Each number is 128 + 32 x the weight over its row's rms, rounded and kept within 0 to 255. Layers, rows and columns count from 0. The size above them is the row's rms in percent of the matrix's.

# layer 5 MLP down (transposed), 512x128, rms 0.187, rows 23-49, columns 0-127
size [105  97  98 103  97  98  93  98  95  98  81  98  95 110 115 111  87  85  84 111 101 101  90 110  93  69  83]
[[127 143 143  78 116 132 107 140 154 115 123 181 181 205 119  61 138 109 136 148 150 129 125 164 164 103 189 149 130  98  96 151 133 146 144 117 128 127 168 113 116 123 143 147  76 132 101  90 147 176  82 108 102  41 124 124 174 139 101 163 100 170 133  98 147 142  99 128  77 109 138 155 109 130  93 136 143 172 120 177 102 120 137 109 179 155  98  92 104  99 105 190 161  70 125 149  59 161 112  75 191 162 146 112 122 168 157 111 133 181  91 150  91  46 126 182 117 154 127 149 177 137 143 125 105 117 104 181]
 [119 132 156 116 139 136 136 153  95 101 111 150  92  94 177 154 136 150 155 110 127 168 121 137 159 156  90  87 118 100 138 125 197 156  87 157  92 179 163  96 108 108 130 102 125  84 133  54 120 148 109 110 107 121 125  88 165 137 213 100 124 155  93 108 122 102 156 144 111 136 153 122 134 153  63 178 100 113 157 115 151 133  98 160  72 121  82 149 168 156 150 137 196 162 128 223 134 104 142  85 185 138  95 173 159 101 124 162 136 108  64  99 178 167 143 187 139  81 151 125 118 123 139  99 159 111 148 197]
 [154 100 138 133  76 115 155 118 149 134 137 123 108 156 159 127 142 198 141 174 139  98 165 133 157 183 165  73  77  96 146  99  95 142 152 145 153 136 133 154 115 125  58 142 151 158 156 123  81 128 182 100 147 151 142 178 107 118 109 131 129 143 122 100  86 146 185 163 126 169  90 114 107 132 111 136 168 125 110 158 121 191 100 105 117 120 130 132  56 151 130 159 193 106 171 112 132 120 112 115 100 153 138 165 177 121 162 113 245 172 113 128 144 177 100 101 102  84 133  53 165 155  67 129 148 166 173 138]
 [112 162 123 192 124 182 102 133 106 112  92 144 112 109  83 135 117 165 145 106 171 164  77 108 162 132 135 112 143 134 146 115  71 186  92 145  86 160  62  94 146 110  77 123  47 113 104  87 192 116  98 158 132 206 121 114 156  81 170  92 154  74 134  97 143  98 127 110 107 167  27  79 149 172 102 102 137 146 111 151 162 103  79 126 125  88 139 120 103 161 134 105 136 134  91 116 153 153 142 147 103 133  90 118 127 150 109 123 144 140 136 159 171 145 118 160 137 120 134 124 118  92 100  78 124 128 128  34]
 [128  77 107  66 142 182 134 129 103 145 111 127 153  80 133  75 127 104  86 205 139 150 166 161 167 150 116  99 188 136 156  93  95 108  80 138 169 145 146 115 170 127 107 130 128  89 125 166 117  77 160 117  79 123 123  84 140  55 150 101 105 137 109 163  89  97 126 173 152 122  86  86  60 107 115 174 102 163  81 180 129 110  82  86 113 132 107 182 128 186 110 112 195 118 165 116 139 114  82  80 151 145 119 159 102 147 100 130 123 106 136  95  55 118 103 133 148 106 167 160 146  81 145 136 152 125 160 101]
 [160 123 108 143 115 138 107 156 161 102 127 115 102 146 181 155  76 158  85 157 143 120 135 133 127 115 110  99  72  98 106  96 145 114 121 134 180  89 155  72  94 153  88 131 139 160 134 145  97 148 121 151 125 116 123  97 153  77 136 135  97 167  86 199 125 113 131  51 163 191  94 125 122 102  83 130 147 115 125 133 109 193 140  87 133 118 156 194 119 119 100 129  94  90 227  61 149 104 110 127 127 133 143  76  67 146 164 161 172  65 122 182 156 140 126  60  91  88 136 132  81 137 108 134 148  85 137 119]
 [135 154 102 129 114 165  78 105 130 122 161 144 128 107 175 148  80 147  96 192 119 142 104 112 156 134 147 163 102 193 144 100 155 158 113 143 138 130 174  82 165  56 161 117 121 194 161 101 128 168 166 104 134 172  85 130  91 156 110 151 111 186 134 219 110  62 175 126 109 144 108 107  88 145 132  82  56 144  63 129 171 104 105  85  86 168 167 110 123 116 155 135 107 114 113 119 146 127 201 122 104  91 140 132  94  78 156  63 135 119 133  92 185 123 139 142 105 118 120 107 137 129  82 132 137 156 157 118]
 [104 130 151 160 139 169  57 180  81 121 171 119 153 136  85 160 180 165 110 101 166 149  83 116 120 105 143  85 137 193  97 140 113  76  97 124 120  70 118 110 138 112 126 119 143 164 131 104 121 103 138 121 137 111 158 102 158  81 102 141 143 114 112 134 108 177  90  96 166 157 171  56 115 132  92  50 102 128 141 138 198 137 147 196 108 161 100 115 116 148 129 127 131 119 134 102 136 132 141 124 143 164 119 112  94 131  77 143  91 188  81 147 178  93 129 151 100  59 157 130 154 144 103 193  78 208 116 125]
 [109 118 158 130 188 121  67 164 123 133 119  74 134 166 124 157 155 137 127 147 104 115  93 125 116  41  87  94 174 127 154 168 101 107 166 125  95 141 103  81  95 108 196  94 175  63 105 139 129 161 104 169 149 176  89 207 104 157 115 129 112 112  93 113 105 117 177 163 118 138 174 141 165 141 128 117 131 149  82 116 137 107 135 120 134 114 154 143 100  80 162 151 132 194 174 150  77 115 104  75 118 107 160 173 156  73  76 104 132 140 118 104 122 132 145 119 159 143 153 105  44 130  78  87 170 128 147 152]
 [111 100 122  83 150 126 122  92 140 108 114 120 144 177 160 134 134  85 168 205 104 163 105 105 158 213 154 116 163 100 103 110 122  83 127  78 114 140 142 113 113 138 126 146  82 144 185  96 154  94 172 108  76 146 163 127 136 130  97 146 134 113 129 104  79 131 138 188 110 113 132 195 103 121  63 153 100 175 118 143  33 131  87 123 125 126 162  75 114 186 171  61 112 137 130 140 123 163  65 131 163 182 114 142 153 131 166 149 150 123 114 118  93 106 112  87 180  98 148 168 168 150 114  86 133 127 111 177]
 [121  99 126 132 153 126 101 174 144  90 213  84 143  72  92 116 197 129 117 186  86 106  97 128 154 111 107  46 143 101 104 180 136 106 110  82 115 100 162 125  82  79 163  94 155 113 108 110 160 124 140  93  66 120 144 156 163 129 137 135 147 139  86 125  85 114 168 111 154 110 112  87  64 130 131 110  76 142 108 134 127 113 154 140 116 186  81 177 113  94  82 156 125 127 121  53 151  90 151 111 148  89 106  71 137  72 110  83  63 122 144 151 133 151 167 128 123  77 127 146  91 120  92 135 123 149  99 112]
 [116 162 116 111 143 133 109 155 122  97  84 105 134 143 120 109 131 105 114 165 110 155 172 116  75  85  71  48 177 124 128 160 103 123 121 150 102 134 174  80 174  87 121 138 155 104 116 159 110 101 147 168 151 159 151 141 182 134  96 137 100 126 141 108  65 124 110 127  71  70 109 142 183 101 134 129 108 138  86 134  94 147 151 117 164 114  83  86  93  90 178 148 133 142 163  91  75 119 163  90 164 176 111 150 128 131 155 140 133 244  87 165 107  99  59 143 155  99 117  98 165 106 127 146 105 160  93  75]
 [146  90 116 156 144 151 121 179  47  87 159 116  96 139 121 124 119  69 125 118 185 163 153 114 100 139 143 109 144  77 147 140 147 117 190 147 109 130 123 174 158 226 110  78 106 183 165 148 101  93 128 132 133 139 151  69  88 101  90 164 130 139 108  98  87 144 124 170 124  90  69 132 109 125  91 104 154 162 131 140 172 131  87  53 169 140 172  83  72 159 138 177 120 118 156 145 157 187 140 162 113 107 197 160  94 127 167 150 133  89 132 122 154 110  80 164 106 150  98 130 111 167 137 133 131 160 113 126]
 [153 123 135 165  96 102 137 134 121  87 130  84 131 134 161 143 137 115 133 184 131 146 127 154 125 147 145 121  99 106  61 128 174  76  87 141  88 103 148 115 169 107 139 122 123 116 107 142 114 168 122  87 132  85 159 147 124 149 154 129 177 160  81 103  47 144  84  90 110 148 100 169 135  97 124 168 188 160 113  84 122 164 149 139 246 109 134 121  49 132  86 134 137 114 104 134 210  80 131 157 102 152 131 150 120 140 118 145 177 173  76  85  94 103 150 103  62 195 136 144 128 137 140 145 127 101 153  92]
 [128 133 137 153 157 146 127 141 109 130 110 128 122 149 139 142 136 142 150  97 116 225 182 180 110  67  49  75 150 160 121 189  96 147 158 127 134 157 152 103 133  72  34 112 117 135  71  88 126 122 100 164 132 176  92 137 108  58 146  95 130 109 118 119  68 113 153 143 124 117 160 172 154 123 117 132 157 129 167 167 105 152 123 144 140 119 133 103 119  95 143 170 170 111 153 147 185 134 160 104  99 118 122 147 184 132 143 169 153 160 135 140 108 185  57  91 179 100 180 130 151  87 138 164 133 173 114  91]
 [ 73 216 142 119 135  65 143 126 113 175 127  73 167 126 132  71 120 143 140  89 127  93  69  87 117 223 186 114 113 153 126 135 117  82 128 130 142  85 102  97 198 127 149 164 109 185  65 104  85 155  94 151 132 114  90 135 111 154 109 123 140 124 173 125 164 172 140 103 121 117  78 162 123 116 139  97 113 117 130  96 125  98 101 177 116  87  95 133 118 103 104 158  88 138 101 180 168 111 176 131 167 124 147 130 130  67 111 177 159 140  91  68 114 104 164 162  97 166 121 107 118 146 161 116 101  92 112 143]
 [135 162  67 122 134 114  71  73 112 145 116 132  86  72 109 160  84 144 107  79 130 120 112 131 125 217 177 144 109 124  86 157 160 120  53 126 129 170 197 116 104 144 162 119  76 166  91 120 123 116 118 161 143 160 126 103 106 149 146 123  92 151 143 189  78 125 172 115  81 144 134 102  69 202 109 133 179 141  98  77 158 111 138 190 114 151 122  76 125 151 130 125 125 149  91 148 148 109  95 176 114  63 104  80 152 127 114 176 102  69 156 111 149 138 151  88 118 154 115 150  95 156 119 159 105 130 131 138]
 [121 100 131 159 145 138 158 146 151 106 173 146  80 116 180 165 152 119 116 125 150 179 131 134 135 135 151 141 208 113 221  99  98 115  63 143 145 161 115  89  98 109 107 111 151 157 155 125  61 126 107  96  89 175 128 125 129 118 179 175  54 157  91 105  63 139 174 119 153 122 144 162 129 103 154 114 122 161 196 147 130 114 130 149 131 127 117 125 131 129 177 119 128  78  97  87 130 148  81 138 118  83 156 128 133  91 100 125 151 150  95 167 126 167 115 153 132 114 158  39 189 122 123  94 159 102 201  87]
 [119 176 102 145 144 170  90  91 156 118 172  80 125 108  79 102 112 113 160 115 120 144 129 108 140 163 134 109 112  99 135 127 112 138  95 115 194 133 142 163 116 149 147 133  82 136 112 181 121  76  74 149 139 152 123 100 151 138 102  98 102 165 135 173 118 184  69 141 147 186 101 100 170 163  56 171 156 132 177 206 122 127  98 121 187 137 185 122 177 199 157 160 119 173 132 157 132 154 107 154  69 123  95  79  88 103 150 122 205 118 136 124 121 133 138 124 142 113 125  68 115 111 139 121 106  55 139 171]
 [107  96 131 154 128  92  74 108 114 106 120 130 113 165 172 160 141 121 153 148 105 200 135 135 128 137 156 114 171 109 199 145 137 113 123 130  96 145 154 113 119  96 144 100 123  77 114  89  95  20 138 116 108 167 185 189 133 129 125  88 164 115 119 138 190  76 104 155 125 163 154 184 147 106 103 172 168  65 224 147 135 152 131 145 113 143 129  63 183 170 100 133 132 142 140 123 147 122  95 153 147 162 146  94 113 157 141 154  91 108  98 167 121 180 141 131 151 129 106  95  89  80 175 142 111  82  97 113]
 [140 128 187 106 168 126 102 165 159  86 117 152 134 129  94 160  79  98 114 130 118 150 121 173  86 122  84 123 127 101 145 127 138 169 150 126 117  82 135 130 106 146 114 153 113 130 128 129 140 101 184 179  98  89  99  64 116 103 122 111  86 157  94 142  95  84 152 120 114 186  71 149 159 119  71 100 112 159 184 152  83 149 166 211 119  92 130  76  98 154 139  68 157 107 155 156  88 178 122 148 157  92  98 101 160 173 157  99 165 147 155 106 153 115 141 197  59 158 137  74 142 164  79 117 178 106 142 135]
 [101 111  98 115  91 105 143 108 111  89 104 106 120 111  75  90 170 188 146 111 135 117 178  98 113 145 133 117 144 130 154  77  96 123  81 125 127 146 205  89  81 128 169 118 198 106  94 109 191 127 109 100 171 107 178 117  74 129 114  81  76 149 144 135  61 154  45 104  87 108 154 116 102 105  62 114 154 112 101 175  99 144  91 146 147 112 121 178  68 142 112 156 126  80  87 112 103 103 101 128 112  85 136  83 113  91  84 118 136 166 166 120 156 123 195 100 155 142 135 120 140 119  87 132 140 128 176 122]
 [ 78  97 133 115  60 130 130 106 157 137 163 159 160 111 181 137 142 135 123  95 157 193 148 117  98 135 120 154 123 148 122 111  77 152 113 116 111 155 196 171 129 128 149 133 178 161 117  92  86 141 123 186 103 182  82 161 118 122 120 103 112 141 138  94 120 162 162  69 146 143  87 181 188 192 144  90 117  99 173 172 144 127  92 140  78 144 112 180 176 131  98 125 101 133 110 158  70  85 181 162 161 137 134 142 126 128 102 127 155  77 139 120 137 106 147 154  83 111 109 133 125 137 176  52  78 102  66 174]
 [125  83 140  98  90 135  98 101 158 158 125 118 118 135  95 218  88  98 158 131  80 160 213 133 132 148 103 134 122  90 147 176  99 145 107 116  98 117 158 135 132  88 130 111 132 139 116 199  84  64 164 131 110  94  87 162 146 113 142 109 135 155 139 140 126  82 164 172 113 145  60 153 165 173  96 100 134 115 110 105 149 123 104 119 142  89 138  28 124 190 117 131 128 119 153 114 120  63 126  93 102  87 108 126 116 131 115 138 178 157 151 153 115 163 129 158  82 136 113 135 172  56 112  66 103  62 144 133]
 [ 77  77 127 126 175 109  59  82  73  68 100 154 120 147 158 176 137 144 106 106 108 124 127 127 153  97 103  75  92 150 116 116 121 121 159 164  85 111 155 161 122  68 135  99  61 122 107 103 100 105 142 165 102 117 124 127 164 166 105 160 104 108 109 164 112 130 118  83 112 109 101 133  95 199  97 144 128 116 100 107 135 122 139 100 146 158 162 129 140 145 133 161 117  99 200  66 198 144 104 133 121 144 151  65  46 107 142 177 178 137  97 126  89 182 135 124 126  57 103 165 118 126 119 149 186 106 120  90]
 [131 189 105  93 140 168  84 110 169 125 153 151  93 142 101 110 141 140  73 111 154 187 103 130 165  97 140 108 146 116 123  98  88 146  87 150 143 193  70 108  83 115 107 124  74 129 102 128 127 123 117  88 134 103 161 100 123 137  79  59 151 131 126 115 105 135 113 152  98 207  72 136 122 165 160 123 119 165 152 107  66 128 107 152 145 111 122 125 132 186 122 159 128 173 150 110 113 123 141 157  94 132  59 112 106 141 110 121 255 102 132 118 107 100 140  77 112  87 120 105 115  89 118 134 119 135 146  83]
 [ 78 137 102 145 142 113 100 161 139  75 119 148 111 138 166 168 120 121 134 141 109 158  84 165 131 152 150 102 135 139 114  78  84 138 163 116 139 195 134 125 133  91 144 112  94 129 205 152  87 100 161 155 125 158 119  53 182 130 106 139  99 142 183 144 116 105 127 220 132 134  75 179  90 100 114 165 174 208 130 114 163  46 132 105 112 148 143 154  64 140 103 136 153 117 115 142 176  96  87 175 122 143 134 111 108 117 112 179 160 154 153 194 131 166 146 127  96  70 128 112 106 131 168 123 161 154 134  92]]
# layer 5 MLP up, 512x128, rms 0.181, rows 24-50, columns 0-127
size [103 105 111 102 103  95  96  99  96  94 103  99 111 110 112  98  95  93 103 107 102  88 110  97  90  91 106]
[[185 107 156 139  65 119 127 132  93 131 112 114  91 111 112 180 113  56 189 113 128 163 109 130 164 160 145 114  93 113 166 119  94  69 126 151 111 143 146 166 161 178 128 152 127  79 162  65 117 162 127  53 141  83  79 114 167 100 157 128 146 110 116 163 115 132 102 153 124 119 169 137  78 162  94 163 114  82 142 118 140 198 102 151  91 130  92 166 116 183  95 122 153 157  72 156  69  93 130  52 175 151 123 125 157 102  97 140  94 124 118 115 168  90 147 108 141 137 113 143  99 110 120 157 113  90  79 191]
 [181  79 127 105  81 127 120 138 126 123  78 112  75 141 107  64 116  62  97 131 143 155 172 140 159  92 121 176 136 204 124 118  83  85 201 135 144 137 111 152 118 156 150 131 176 173 118 124 174  65 135 152  93  98 105 164 155  89 111 152 171 152 101 156 157  48 104 138 111 136 146  97 154 136 148 103  99  54 148 198  88 165 186 125 169 108 115 139 178 107 155 126 154 138  91 142  98 137  86 137 175 121 118 103 139 110 128 105 111 115 131 117  87  96 163  87 134 152 133 144 116 130 183 138 123  88 171 165]
 [135 131 136 127 155  87 162  94 145 114  90 111  92  54 120 145 161  93 155 115 165 133 116 101 118  87 168 136 147 184 128 177  95 132 171 104  92 161  83 126 182 153 158 169 148 120  84 127 155 125  96 105 122  92  92 144 184 161  83 111 193  71  67  78 170 103 137 114 122  97 132  78 124 126 129 124  99 134 109 161 108 151 147 200 166  89 165 188 163 172 145 104 107 158  81  84  71 175 138 160 146 118 160 116 104 104 143 102 123 104 178 138 124 139 181 105  90 113 156 127 144 121  76  83 100 173 115 108]
 [166 138 121 189 100  59 114 128 144 144 105 140  72 108 132 147 135  89 156  70 141 149 168  83 161  70 150 113 157 115 117 149  76  83 141 134  78 161 146 115 153 190 121 143 115 100 123 130  79 158 123 156 151 148 161 119 100  85 117 168 175 133 155 139 150  75 134 120 106 103 131 183 138 205 142 165 157 147 130  56 148 140 163 165  89 113  75 139 150 132  45  59 102 153  75 131 140 160 160 176 183  82 178 122 157 118 112 104 124 113 147 134 171 129 124 133 148 122 119 127 112 181 161 108 127 149 175 125]
 [159 125 127 194  67 170 160  75 110 153 103 118  81  87 133 147 100 107 157 134 123  64 194  91 115 173 115  68 107 169  75 150  80 117 142  80 142 114 158 129 119 175 129 156 138 156 103 121 125 141 106 167 160 159 114 141 131 131 116 183 113 124 136 118 140  93 132 112 123 146 131 107  67 101 170 109 155  99 121 133 129 100 152  83 100 102  90 158 155 183  68 119  72 100 119 100  56 148 112 146 116  95 120 111  91 133 187 155 112  89 127 193  85 191 160 124 104 169 102 136 141 206 157 156 155 127 147 120]
 [ 73 138 168 144 103 200 159 173  55 134  88 123 103 132 205 134 136 133 130 141 142 139 123 153 126 133 188 135  58 151 108 156  91  83  93  82 146 103  91 143  84 106 127  98 164 145 117 112 134 132 156 105 102  95  75 166 134 116  94 116 126  92 159  65  89 122 159 120 176  86 185 125 130  85 179 150 111  81  90 150 184 158 172 152 137 100 123 141 158 150 118 101 135 173 145 120 114 112  99 146 107 128  92 151 129 133 127 140 115  50 125 109  97  85 198 133  78 144 138 195 129 169 118 111  99 120 166 162]
 [130 104  70 165 147 136  95 131 149 226 139 144  97  83 104 133 107 105 147  83 136 151 109  98 136 200 146 150 139 192 140 141  96 135 128 129 151  77 110  98 117 115 137 143 158 170 138 117 135 135 100 174 139 114 140 157 120 121 111 139 141 120  19 163 132 124  65  86 163 100 169  77  69  90 139  85 119 113  90  97 121 159  98 118 135  88 129 168  33 106  73 110 177 130  77 156 103 133  96  77 164  79 124 122 114 165 137 134  89 122 108 146 119 128 157 129  78 103 166 106 152 153 115 135 105 168 145 130]
 [137 118 105 127 105  69 164  85 125 144 120  97 123 152 112 154 117  83 138 144 187 165 109 125 124 123 128 163 125 160 172 150 169 131 139 130 121  38 123 147 163 172 122 138 133 110  64 138  78  99 131 112 122  72  91 100 153 138 120 160 152 141 171 111 176 151  72  56 148 152 130  63 138 136 143 189 104 152 153 166 131  89 169 119  96 154 144  69 143 169  93 122  99 131  71  90 141 107  88 108 134 148 104 119 129 158 158  65 142 117 151 119 115 139  86 102  43 167  92 102 126 207 110 166 112 157 156  93]
 [173 147 119 151  96 139 171 148  62 151 126 126  76  85  76 124 124 150  99  67  82 114 133  92 145  73  79 119 119  95 161 146 173 166 127 158  74 159  70 166 136 181 143 145 155  72  95 146 155 142 137 101 127 131 124 112 134 110 114 148 161 109 129 132 141 117 149  59 178 162 131  80 123 154 141 154 158 148 128  77 217 181 161 149 184  99  85 139 124 101  78 173 106 125 118 165 128  88 165  80 159  55 153  95 111 136  83 110 108 103 159 152 104 147 155 138 113 115 127 125 119 168 168 124  94 110  88 130]
 [145 130 167 191 121 124 156 127 129  95 118 117  73  92 123 129 114 124 155 164 132  58 146 120 162 148  84 100 166 136 157 133 150 119 101  85 104 103 109 104 190 123 143  90 106 133  95 113 155 124 155 133 125 110 102 133 147 212 123 169 190 118 170 207 153 179 150 153 133 148 117  75 133 173 147 135 149 154 219 132  96 117 130  96  80 105  87 178  46 126  75 115 106 138 114 130 146 149 141 148 183 124 135 123 233 122 114  68 104 123 142 153 109 139 115 125 137 118 135 168 188 144 106 156 120 133 146 144]
 [148 153 150 180 145 127 151 105 189 184 100 150 115 156 170 131 151 162 130 108 146 158 114 124  99 100 163  52 178 162 101 167  89  83 203 122  91  75 120 157 141  83 143 123 125  65 128 129 135 103 117 161 159 110  88 197 163 156 167 111 159 107 150 153 125  97 125 136 120  85 131 146 156 228 174 138 112 131 117 118 128 140 130  84 130 112 109 106 103  95 161 107  88 150  94 102 164 112 115  97 115 143 120 168 154  97 123  76 105 182 146 104  91 144 109 135  89 104 108 128 122 181 139 122 115 232 127  99]
 [ 70 143 147 172 134 159 124 119  82 179 104  84  70 100 146 143 153 146 153 152 163 160 140 133 151 104 132 198 147 162 201 139 135 114 155 175 142 104  92 208 148 188 155 177 137 121 100 106 115 121 104 143  92 140 146 136 116 128 137 104 109  80 185 164 101 119  98 140 116 126 154 109  40  96 126 141 123 106  78  83 107  90  98 137 166  93  95  95 127 144 136 132 118 122 138 125 159 137 174 163 119 122 186 125 113 112 192 155  53 155 135  91 150 117 129 119 178 155  98 133  97 146 161  81 102 160 201 157]
 [106 108 111 151  98 142 155 156 151 153  96 156 114 168 128  98  93 138 198 111  98 131 159  86 162 100 166 131 102 146 157 113 171  79 146 158 124 154  67 128 196 158 113 124 122 126 136  78 118 108 178  79 133  50 100 129 158 110 128 182 112 154 123 145 201  69 136 122 124 122 174 172  83 175 131 113 147 126  78  85 175 152 103 149 164 154 146 134 110 117 130 109 119 183  67 161 128 130 127  49  97  52  96 139 135  89  96 153 119 114 103 120 135 127 142  94 101 133 175 156 157 144 200 108  91 110 133 157]
 [171 116 134 129 160  70  97 115 107 169 112 127 147 161  94 107 152 105 133  81 123 176 135 136  84 132  74 129 134 134 137 213 100 171 164  70 102  93 128  78 108  94  43 119 147 138  86 117 144 156 125 115 149 194 101 154 108 147 155 185 144 150 117 143  65  95  83 118 112  90 143 157 161  66 112 144 142  95 133 142  84 162 108 163 118  90 120 111 148 125 106 120  81 159  54 107 128  94 131 133 122 133 106 117 159 146 163  92  97 109 125  96  49 123  67 114 129 162 191 149 153 149 143 157 101 181 109 103]
 [138 131  89 126 101 116 153 134  51 125 104 178 126 135  95 156 146  85 120 153  99 154 194  90 115 127 165  81 108 109 122 107 128  81 198  83 121 113 124 103 125 190 176 155 130 116  38 179 128 150  95  85 120 124 139 167 100 130 114 134 188 124 164 130 102 130 106 106 107 126 158  44 113 153 180 164 148 192 160 117  94 122 152 136 173 103  84  85 164 108 112 177 127 124 117 141 158  84  70 105 156 126 144 111 134 197 115 114 116 103 145 154  79 133 114  94 117 140 129 156 175 113 176 115  90 167 151 162]
 [169 143 152 174  96 143 126 123  84 116 139 178 137  81 200 128 107 110 132 101 150 155 140  88 138 173 124 162 133 116 126 183 124 119 123  62 133 133 138 132 177  67 128 130 160 109 138 110 105 140 115  62 177 138 109 141 117 160  94 135 137 143 159 180 111 154 140 166 173 104 180 108  72 155  95 153 145 151 135 178 152 105 125 209 167  91 102 142 157 132 115 172 124 189  89 198  87 145 124 107 153 135 166 109 139 129 164 112 101 143 178 180 152 166 137 147 188 127 101 190 116 160 116 107 112 156 129 211]
 [141  61 122 146  64 119 134 139 124 121 130 146 134  87 132 139 101 106 120  85 137 122 125 108  93 110 210  98 110 111 189 111 119 168 135 113  71 136 131 172 164 174 126 108 140 174 117 142  74 145 123  82 140 132  79 126 167 153 133 156 133  85  91 192 149  87 116 147 151  79 149 175  76 145 168 147 129  86 103 140 164 162 160 201  90 169 139 220 184 174 107  99  96 120  92  85 115  79 134  67 175  98 142 121 126  96 115 121 142 141 117 159 109 130 137 148 147 149 130 109 188 170  95 153 100 103 140 138]
 [114 108 158 150 129 135 174 155 179 166 140 171 100 111 125 153 129 118 188 121 130 195 109 162 173  75 135 178  92 126 127 159 150  46 131 207  77  97 102 126 141 132  98 145 163 119 110 131 132 143 122 100 136  57 109 201  54 178 128 145 168  86 143  79 178 121 153 146 129  84 136  63  84 132 146  79 108 109 120 128 191 124 123 118  95  76 126  86 137 118 128 158 139 152 120 133 126 123 100  79 123  79 144 126 174 174 163 146 155 110 153  95 138  68 143 101  93 147 105 158 139 159 118 112 130 132  89 142]
 [163 147 168 154  99 145 118  81 113 141 145 127 131  94 139 180 113 112 138 161 114 121 156 100 117 126 156 145 136 116 217 103 152  76 117 148  59 136 113 125 138 141 111 167  97  73  99  58  93 101 136  40  78 126 116 126 156 140 145 190 136 143 138 159 132 121  73 113 137 115 169  42  99 121 128 162 133  80 134 132 138 186  84 139 120 131 120 122 168 199  50 143 168 113 104 114 104 108  99 161 187 118 112  84 136 155 171 134  80 131 153 122 137 127 135 119 133 175  98 112  95 143 168 104  84 149  66 139]
 [148  78 198 123 145 124 107 165 185 123 108 125 151 141 109 191 128  79 153 114 185 119 171 142  66  39 150 130 144 107 121 142 140 160 134 130 128  80  93  90 145 149 181 146 105 144 103 131 122 114 204 131 124  85 156 131 131 128  72 130 109 117  86 147  89 122 131 162 169 124 139 111 147  96  99 106 114 147 168 124  86 150 104 220 118 118 120 141  99 134  89  85 121 177 142 166 109 131 103 118 168 109 125  24 128 192 150 100  90 135 119 107 164 109 117 146  81 156 169  77 159 157 117  89 140 135 102 122]
 [156 141  73 108 107 130 161 115  99 150 138  94 166  98 112 102 160 118 161 135 162 100 168 126  87 121 164 123 126  85 174 127 114 131  74 150 110 118 164 108  93 190 174 146 222 134 101 122 187  81 130  91 142 138 135 149  63 200 154 157  92 127 112 130 118 148  77 121 132  81 184 132 137  96 119 146 115 144 105 134  95 118 142 170 170  78 145 184 120 151 119 121 130  96 136  84 125  97 112 117 108  80 114  76 103  59  64 126  76 162 168 132 159 157 172  81 101 123 124  89 165 140 150 148 114  70 168 125]
 [136  94 196  93 117 212 126  92 160 131  77 115 107  78  92 130 119 129 140 135  99 105 165  92 146 175 136 152  93 128 146 211 178 160 139 187 170  89  84 116  84 141 105 205 136 115  71 157 133  93 192 106 151 102 112 128 108 112 172 137 179 112 117 154  86 123  97 130 180  80 135  96 116  32 134 160 123 139 126 148 102 144 127 118 186 118 160  71 112 165 144 108 144 118 122  81 129 118 112  96  72  89 102  96 109 135 120 124 152 113 133 128 110 118 132  82 129 150 159 181 144 103  90 161 130 127 129 139]
 [170  88 169 145 115 165 122 149  84 135 110  90  90 115 136 142 120  94 163 130 186 119 207 145 181 141 130 147 126  86 187 130 118 143 195  69 110  85 137 131 134 151  64 173 168  85 100  60 153 120 110 104 114  97 168 129 146 127 105 158 181 156 105 122 113 150  69  94 154  95 154 114 180  84 115 184 126 114 197 156 147 128 159 111 171 144  98 130 126 188 122 121  88 103 163 114  80 136 127 170 147 151 112  84 153 164  99 112 114 114 134 183 109  81 159 127 166 107  79 149 155 121 100 156 102  88 129 104]
 [134 122 166 157  86 115 201  95 106 154 107  98  78 157 148 122 119  88 140 131 182 110 157 169 154 139 141 101 116  98  93 191 142 111 127 122 118 141 127 150 130 140 105 144 106 135 178 158 192  95 150 113 176  80  63 185 121 104  59 156 115 125 167 103  88 124 109 153 146 133 130 118  85 106 124 101 161 150 162 125 125 134 118  82 154 117 148 147  97 199 152  63 116 177 152  87 119 131 106 103 133 104 185  34  79 119  81  93 138 108 157 143 121 117 146  89 115 138  97 183 201 140 154  92 153  85 127 124]
 [153 127 109 149 116 111 161 141  96 170  88 103 109  96 149 166  94 118 148 175 140 178 132 132 139  85 171 137  68 158 146 182 108 120 158 123  96 123 139  82 205 120 174 192 131 110 144  84 117  85 146  72 144  85 127 130  79 164 105 146 167 104 100 106 169 123 205  75 155  78 137 135  98 158 174  76 164  73 114  95  90 178  94  66 193 102 128  90 132 117 140 132 100 168 112 134 125 101 124 118 145 118 110 126 114 124  56 139 159  78 165 128 133 143  99  78 146 115 131 138 156 194 120 134 135 103 138 144]
 [128  87 181  97 141  94 130  91 152 146 113 134  85 138 126 155  97 102 175 195 166  91 137 107 160 152 146 158 121 108  63 118 164 134 126 135  92 111  92 133 109 143 166 134 140 172 156 165  98 138 152 182 190 113  81 129 146 155 162 157 180  82 134 151 132 154  74 181 205 128  89 137 136 175 123 104 122 181 117 161 156 146 148  75  84 121 169 183 107 156 104  46  61 132  93 167  72 166 133 132  77 161 143 116 129 113 136 110  93 119 138 180 110 121 143  74 123 150 113 139 140 170  80 145 136 135 126 112]
 [ 97 124  68 139 119 129 177 133  62 165 113 140 111 143 168 100  74  96 123 128 143 109 108 136 120  94 188 117 146 142 189 123 100 164 155  77  95 128  94 104 115 128 117 171 158  91 133 147 166 132  63 123 188 193 131 122 170 180  97 171 107 129 132 141 113 104 148  94 117 117 159  97  89 165  95  80  85 121 218 136 118 158  88 129 196 153 158 101 150 129  73 141 157 121 121  95 139 176 156 141 141 179 106 125 171 130 136  86  98 142 162 130 131  92 156 104 186 172  63 127 117 140 107 150 111 159  79 108]]